From a checkpoint of a small transformer trained on Wikipedia: 2 heads of 32 (1 for keys and values), 2840 steps.
Each number is 500 + 25 x the weight over its row's rms, rounded and kept within 0 to 999. Layers, rows and columns count from 0. Numbers have three digits each. The size before them is the row's rms in percent of the matrix's.

# layer 8 MLP down (transposed), 256x96, rms 0.207, rows 201-234, columns 0-95
085:474475520502506520497515499512524520517498466529540504520485493494487525481466478515487504496536498503433529447522481502509492506469445538507502508504490476503464507515507527526472475466526507487486450490478518510536460466518483488545483468508484553498504520490531498568551526475523502504
096:460494535482493511515484443519498453487527492474506499462493537490486529518516441493518523508538476496561467525510516465549538457510483490523533503455493529524509495523492512513514505479491479477511523481503502451502505496529501498508542493514489475531513464498478525538524475467479541508
115:485503468472484505483513509516484508480534461512546499517508488553507473517514539508444528495512460533472505492475512496498484473508514486458525494476531479482513506471548509480512491500522450512541524491454556516502507467490521495553536483490509466537499521492514500472511439483491499467
095:461448529475504498501500520495481538507513546496539477480530499534474513456513534475490536490528439515497479474464490475495499511475505534513451473521557483507474484512552508527507504498479528500482525497502522442509474518509539479528505502510509523485543530495503521478505511460521522499
110:517545550481499515503480520505511467485502453535522524539479542547537479489499518540485470479492500473488503481514456476443521508508516491519514475507509512507502492513536540455470506509478518487513467500507513492455507498477472491461466474457493507517495450497528518479487478552476530500
092:498478501444493464487471502471507466485495512478522508523492470506498516552500490517527543498501510530459508524521472499495492534506516484511531481491493583444458532491529523528492522478535475496516513535500489546510519472477502488481474543481537511552514514500471502491469523480499482480
088:487503518491508492506504513473530531526532493468475497482536494531493471509533550486501533514516503503493512470546492519458463553463501514494485503493524497481450479473483484497576526503494524493466529469514553476525474495464507487470502490490490474549508517437498472507501508503509530472
092:484523501470483505496441479504557471490522514504511512482499504526512479517486487477555458548513484505515528508528491501521501481484495539465515538510549485511477466468508533485486486472496505505547514499483436482459470494548492479495482467503444512493508516525448498493501511473495475482
116:533512556505474491448490526512487457467487509474487526504517523503475488524543472487487498487549461478482544454483486474523495526489490514542534544493526505491511472472526502517506518489486508497514480541510502490557511498483454522454516483501479505499515463514498494540485480461462465495
099:489467525488487453534512535506499497514523493525489492455517476492499492496502513495514517493498482552471550483521450530524520513460469527506549470440483496475464528493514498497510492497515510533465521499498538463514543527529467506483486485487507503503517500423501533516468473531473491504
084:526536494507536440494486535498511508487480522449505485493498499501475506494480483478491505468492520490489530551485478521550519517489531497476472503511488511432480512525520492472497527500465517533513480477471456486497503527492503507506500499534505519515452517475505533500498598504489526468
093:478499521537438494549509525457504461495517483519493485495519512487516514506526503520498538521497536523513499495479508511502542523513479483473512521453446501513477528532538505485464486466494516506534498461507508482532553474449532476545545483522477517509494480510497525510515546494509473475
075:481479486523497489483517509480517495475471485458492487495508506499511505503524484525465498485514454458517519485504486527501487486516495491518506526529491535538512506497451476496487521447513490549513477517478459484504512438485487533558510493542463528531528539474513512502525536452510568516
095:522504512501510496515450478506487533519564468486486453519532499523510494521527496474497464478537520531515479499490459441478545483475492471518523484500523470489513466500484522493544524462510463506503492491471496488490450518496471544492503486454493446485524495509485493513475466503484532468
101:563472484496549492490503510528479509483455452458514494487500491483497530491520542501462509501497509532525511487545494471534524522518523536508498528543477577488528521513494475519549513511499486500463489485478507482521535508511509499493502486502506544510484536503480479502516492490473551452
092:510473508474492451507508547535526502479523557505504518462499527534526498536481474552478544528466512469488543507460499462521482509509489537518468508473479518498491503478511509521502487537483523487488477548506560505509529508448484494524500512522517498480497513512526473519505461481510459510
094:510505486470491491510537489520500483488507515536482477473448531510519521500505544504503468530534475480487512483506541507513467491507518464538428496474511462504465495545461500517509498524483514492502501478519530476496479542514518491517531484488525546512530469473519482509441502447500550492
097:537530504496490541528499508466483514473503504510523516519515469478511511483520500501486537526502503526523520523445490478497467488505498536485493497468499506584492457524504467488531539478492462547500498488457550477473475471485495473521477473492516507510501527552460494509481493506556493490
083:449525487490464507497453477478502467535470487496491576495486476549459443527481530511526484494480535518495480520526520570489466519481483509518507477496492487524505486483523490499495500469505515493465507505546496483497528548507496484538483489521505524515514485491484511480525524509528450495
091:499523480476462527518461520493495498487534476530458491489527505531515466489471460468514506464504482537527520494544466498490483493541460523491493453495514530484531530498496478506458502493483534524480489465467525459491531498519480490491505489537475463475485511495499487541533478471433518493
100:480485471465495502530509482495482528495482467495514465509489501504504500498489468512521469511501443502498489480500506522540480518532437493512503560528514504564505478462522436517503460522486536527501495455502517500466446497474496490517505507502504519484448492530524499519507560523498479493
096:496530486512528465503472477465483504457530479523575529489519506518471503483487490533475493505510481509543487479489529489442480508504498549463483487478538506457497515454489515497455454494506502521490481475476540485470478484503480508494488485477460523497540542465501495489546511509521502488
100:488477482497516497493501541486532464526497514433499459473511531506525545527517476492476530492524482526496472489487515471540506483517509511499467496556522501475462488562518501492481527461531489456491516505499501534520496521503499510511558500449472525488485478481525492517460548507494526496
100:461471527484496502479518468436457497545510517501512502488492509541514499536487496471503513523464530516533500480463504512479526535506490531457477548490489487495522536510477478486475486514532517468498477453491508461460524522488499504489502447484527519517462500555508507474536459495517502484
088:484546506521537453518509490541499499464491507541477514499517480493495503533527509484490514533447510471469538539513484528526504473481530490506522477527518481514503512501477491469513502487497467548494472484515485512498459480507588477493475501443462527493506538516509532470490469501496472507
096:459460489486492489479519514467475449499493499523512511482539498508481504551520470503551472459499519509502515511510488539454467474523472521481501516539495493509492493467534536518447493496512528514538507506518513456522543481515513516528510507499488473463481512497514458526543503483436496520
097:485469555473485510480492490518514489447522487463499470499472534517516528489468491503513476513468509495489546516532496484529456498487493514489478535506514464508513517497471522482480509445512503466489520506517491502542481523497456486481446493470555542489473462505484521534465462483469479523
098:506503454499479504490494474500451502533510540546539511533518535434510524514507450447498528525502498568557498516489505507526516516517492498474480517472460520516514504454520501515507531512484473526478520489509501491451525536508510530493491491499508502494505469480505474513540473528514478501
093:523430499476519471466520493489500514543542517469473522523470543475514516510512455491499494470502495518486439484484509495523510509473493491539524510489490495513540451474463499481557536508543517512455539509506514506522465476508495499490489507538512521444500491467512511483515519498515499524
093:496479497521543481528482499541490507548458518487526549535500492499526418479523511487510525478530548501473481502481490487521527501487472506500477515502517517520506486521491529517534506497491508506536500490497501514438490462512526442501513544541484520469447471480501496519485473493468506505
115:471531514557492506552501502474502482490484532534493483454471494506518498482522503486536565514474514525445512448517473521494479523475475496460517513495468487460472494465519527491509553489499547488496498481532511484473494513509489489548476498519505465517516492463499495500510450525505476503
089:483518455558509553470465510539477496513523543498509503543481518484510481505513533545531512509477454536491501490531498475496472468494451476494516476506473473532520480489474524433486480487519484487523512513560469511466465527517511512478515486502518476489484494529490519507532510514497513487
094:538529463455532463503439493492475511490503503509526483493519493528497536487483505559551501488477518447478442480479478484491472496543489496457511504492499487519543534507478471490490482498496503478498510524529524532551480495516524486469536491503504462506522547480508526498519511474485494522
097:483487488542491503473501481519493495517496494495477508495441537511512501463506534467484464535455510519523509537490545472474513531544529499505524505512488526456505493534469511528529502494489456418472484516465479474495507519553509460493489477495505516516510528491514498465485461479473489494
# layer 8 MLP up, 256x96, rms 0.204, rows 202-235, columns 0-95
100:494538488485500450504518536473506475486510511549493480481483501479478520479484477465525503514490486499505486494498520498495513468487518509457534471589445514474497520522483487548482486508444506497511463528513539505514501511524492491500520536485505440524455480539514522477494507512515538490
105:502515456541504490537492502502545492510486469433453486537511495444482490515529508523509524483514463506511525507503459493479498511472516463491561513479522503459502479475528473488482485517485501505483524478522489509504463472476524522539518545496524473495528539527556491465502514518509509491
101:500536520471490509494469500486546517469473460506444491475481498462525520525491518533543494520516513532455503523485500538499532496522535517476495517515518508506518506505486474544464469532519473520479464479530481529501502499487469541472516521507476461525494489532441481483453495536485519508
107:482481460503520500517480510487521489533532475463531480530514493472458463494518539534457514467518487512511488475430460489530523489475497487503553537538519532474533492524524506518523512479533503485498473474524486476467506508495471493543515516507478513493499493481532469528484476523517478451
096:512490465538466508518508510483533520476468539518481543515528528530504500544512493499485516507444469499568540474499507496483511457490503517484468468516551473529518488537473473477484510513522507463493495493481451464480500514482492509517505488550470523480474509508543482464474490494510487520
105:491491472452456537503505490555509517469545495474504482469506490484504470496506522514517461508523466484504453560511534520516474463551484537462480496513515529466505505496510497499496521478472530541478502491519499462433507500501509494468543500510514532516512479542482494491525497490523512527
096:486563471456503491479514526471493507467497490504539511530504491508535527470496532475524503557512471479507478477544502537497509480512516504492518527511474469478457492510528497527513475486532529492512536479467471505529490467477462530445510476503497530463458503457518536489477504477513497526
107:501492512546486525501563496480514533506530500460473467525514482472507510532499489475540462486514535478502486475531494501478527468513513471501504465481461518516502479499466525525518484500591522511475508492497501496480503449497546461528478510538477498508495519499484482537509529485495454488
096:539515452507482515481494498527519542492491515533478473498480489492482516493484527528532466486481544481486476502525510459496524475496566468494496474539534541466544526513473473452519498483511505442510510463491504520487472483498517507454471508510453503495486530544499534501507517480477487511
098:527491513511422505536498508469553463483510494525467493483511484490455484518525536470519507483489502515510497499533516521520509483498478458499462471523543493468505504519509481484457479518522486497447489519462468522504468517524506474516472491476514523453518531519526509495520550492509452518
100:451481515493500492474555479564496508477489524439496529490473473515515452486447515503501484499501475475506520527509518520533486476470503521511490491517504506501501482507485476472492481482545414521483519521532492495476438521511492493497513514529507528492490547470494472495530499511481523501
088:525509461450484477526527480491512510497509496535477530512495508476480476489444495499528519501497523508480495505515496462438534491472515525512482491481448502507480484567505509491550494512485509463484529520539521499515519502535541466509519482510515473505513495520475488488483569486476445488
094:523525541473495483472515464530451523504484538522545490510528477556507474497470479508535490520502525560486506536505522501488467448532467490541440476517468511491473508507530500500491503500508532507513484496487466523452480457484511499520510532518491469485490512517516488470476493505509508463
103:535474510543483500470493524503485471480507502489515512471523487490529522467478510507541457478540529500458489523498533507497471544475488464472514457491514457483500463505495525479506567490500470472457493507508497488458481509518527471555535512529500483498481468502498531521525513486537535475
104:483452536505450573520496480465495461467517500491512497489495505522535533509510512484567477491526479483450499472512492500444499509519501456479515465487494517488528508540533486495501472504533487495494507505472454515523532498501510522533485465490460500543497484489505486507517514522487516454
100:513485521518465479493534491545511515544530471497505486439491511497461486505467514499499478499504515515506461450495519534480536515485491477459516494528517507511490488448520531522493541528500464500523535458433499501491524507526474514542493475522469486485480490529510493533466484496556493495
101:476526480519500489471468525523474472450489527462518505475494529503534456512533531478549480519520478512456456515495480485509515487501518499548497472513491525453519459488521497518506517513554509489501516492533496484524496530470540500497515482516538503465537548483531503532479499500493465458
100:534493514488510496529497506499505472477527539459484445524469501443492545507529513496506511523484463474492521499506516468486520450543544524490470490521512506522514498556518505483485509528497484532485457481462489514511494504503503477521546505523489522488529531533476463527496553446495491500
098:440471549535474536492527501451483517508499460495442513464473534484529464498444522568534506496517511501523496485490503513485516525492514481489539526494508479506517552500504481495474494517466482538504530457513516500487481520472494511501477507506466496538520491516531524474497486513510492468
108:484512500499499530501478498477540545467453518533508492502512517481480501488495549511510523474470540510459528517519538499481479450490522467469471471464538514502462510509508523451489493529535508523495471546513475554543529483508513502465513525483525485514488505481463489463518494492541489512
096:502488515509479549512484509536481477481503537505555468486496488455502484473519470486466499498542482446472461547516529494513496506424478494456543488497511508532508475533535539484523507526508456519506533460500503493508511536500535469493507485531531512492497500475501491493486496513518505465
099:483495526519469506499539469486488479498482474516495509536495501482480466514486497576522472504455509510481496506520533503494485475515529517479532486513470446486483445476546519496484533483537473498475491499523474518472460504520487490455503556468471485519513503499461500522457499460525471491
094:491486517487457448523531534535563486496464494451496489464513493514494554460482505476511519494487469515501512513506478523513466497492514477506493447493484531454472526534493522509496520519483488522512460491473539515476509509531532499490484494551463498487479488465519516461500556497495476495
098:510486510521451525521511506506480518509485522514501516511483525448474478470497511499538515495515497476491491495560489482513477500500501471511489449540525485535471494519504486507519500493467515479507474453501527477490459519435483530470535524510485538526492521523559558483501466493451497478
101:542459478509518493495468522519483494503520445510452462497482526504521495508504460509532485507448469526530455470480526496482519510525458494546499534458471521484513481468531494468524519511487514504472488475493478542503491513506524492512503548523478471484515538492545513547493523523527499494
092:485545493528506512529526490508486490513508517505523529511525493482517469524517479559531488529491478515483515457492471481479516495482482492481535531490468535476503478517523541490475472525482498500513535492483462520501529531478486489531518458564419515541543529489493501529494473507512512488
091:491521525473533535566509489484542487463538515485512532461528531519514448517523489546540506505481500490462503505502471495518496468494487563514566478495527507491474488491499500516459491502501489469534497482496471528497473474485479510499510481492533451491476481470490504476489480478483503459
093:510528466490521519542523531574513526479476496544504501482521482480468450483471506483511525512495482461521486519487523481498492542514482496477513502468485541502451514510501509552493520497544477507526465522515490538508491492471493487486536462497527516493550474534509472494468463499505529471
094:481520508489490517476468511511480502470484507524515496486519533515516474461499467545466525520551515508494544484499497522481455481499524516546475452455513525493500502530523438534517510438512494503487485468511497513519470481527523488535481497494489534494484509559500529468461499501506540482
107:526544487511462534512541522507473486470501534480510511467513509483505508572525491505519494483465504493498501492560520503518501499450457443507507495534503506514513484490464450526498507518500528520467526502472492506485532527526457460497499513470454486477505504549466479503515464500500497524
097:483463505533485509495455512509519489490475483529472503429463490475521525542477544517497504508458503497522508520453489499494551497492520462490500439490508543499482504463514518522517536527507467500484482476527488523480487483512485521537470545477494465488523529456491494519503486472510492541
099:522475499507507513553548489513574495472480514490485531488548524475459501483488470471498497485483484494510490487512514521456517480500486528495467501476509496485505509519456514513472480509509472531496501490492527434433479482489508499483493485547483534470490505538466510476505552525516473524
100:432464524536515482524510492549477493499459491505508468469499514492486498522478463531471510463496493489521456506549515513488497493527508503498521518497479535453529483522513470500482509567456542536509527516453517525485492491469490503536515521485481521529529495458511499485511486499529468501
101:519495482470529518502523536513464480491488514515518498535441474453511550493452532506512484503463503527499483486522501515514506474443493480509491514473496516522521485467521472512509515503518496537517470507515433500527452460523497533522504509534519521520520492471498480511426511478522501512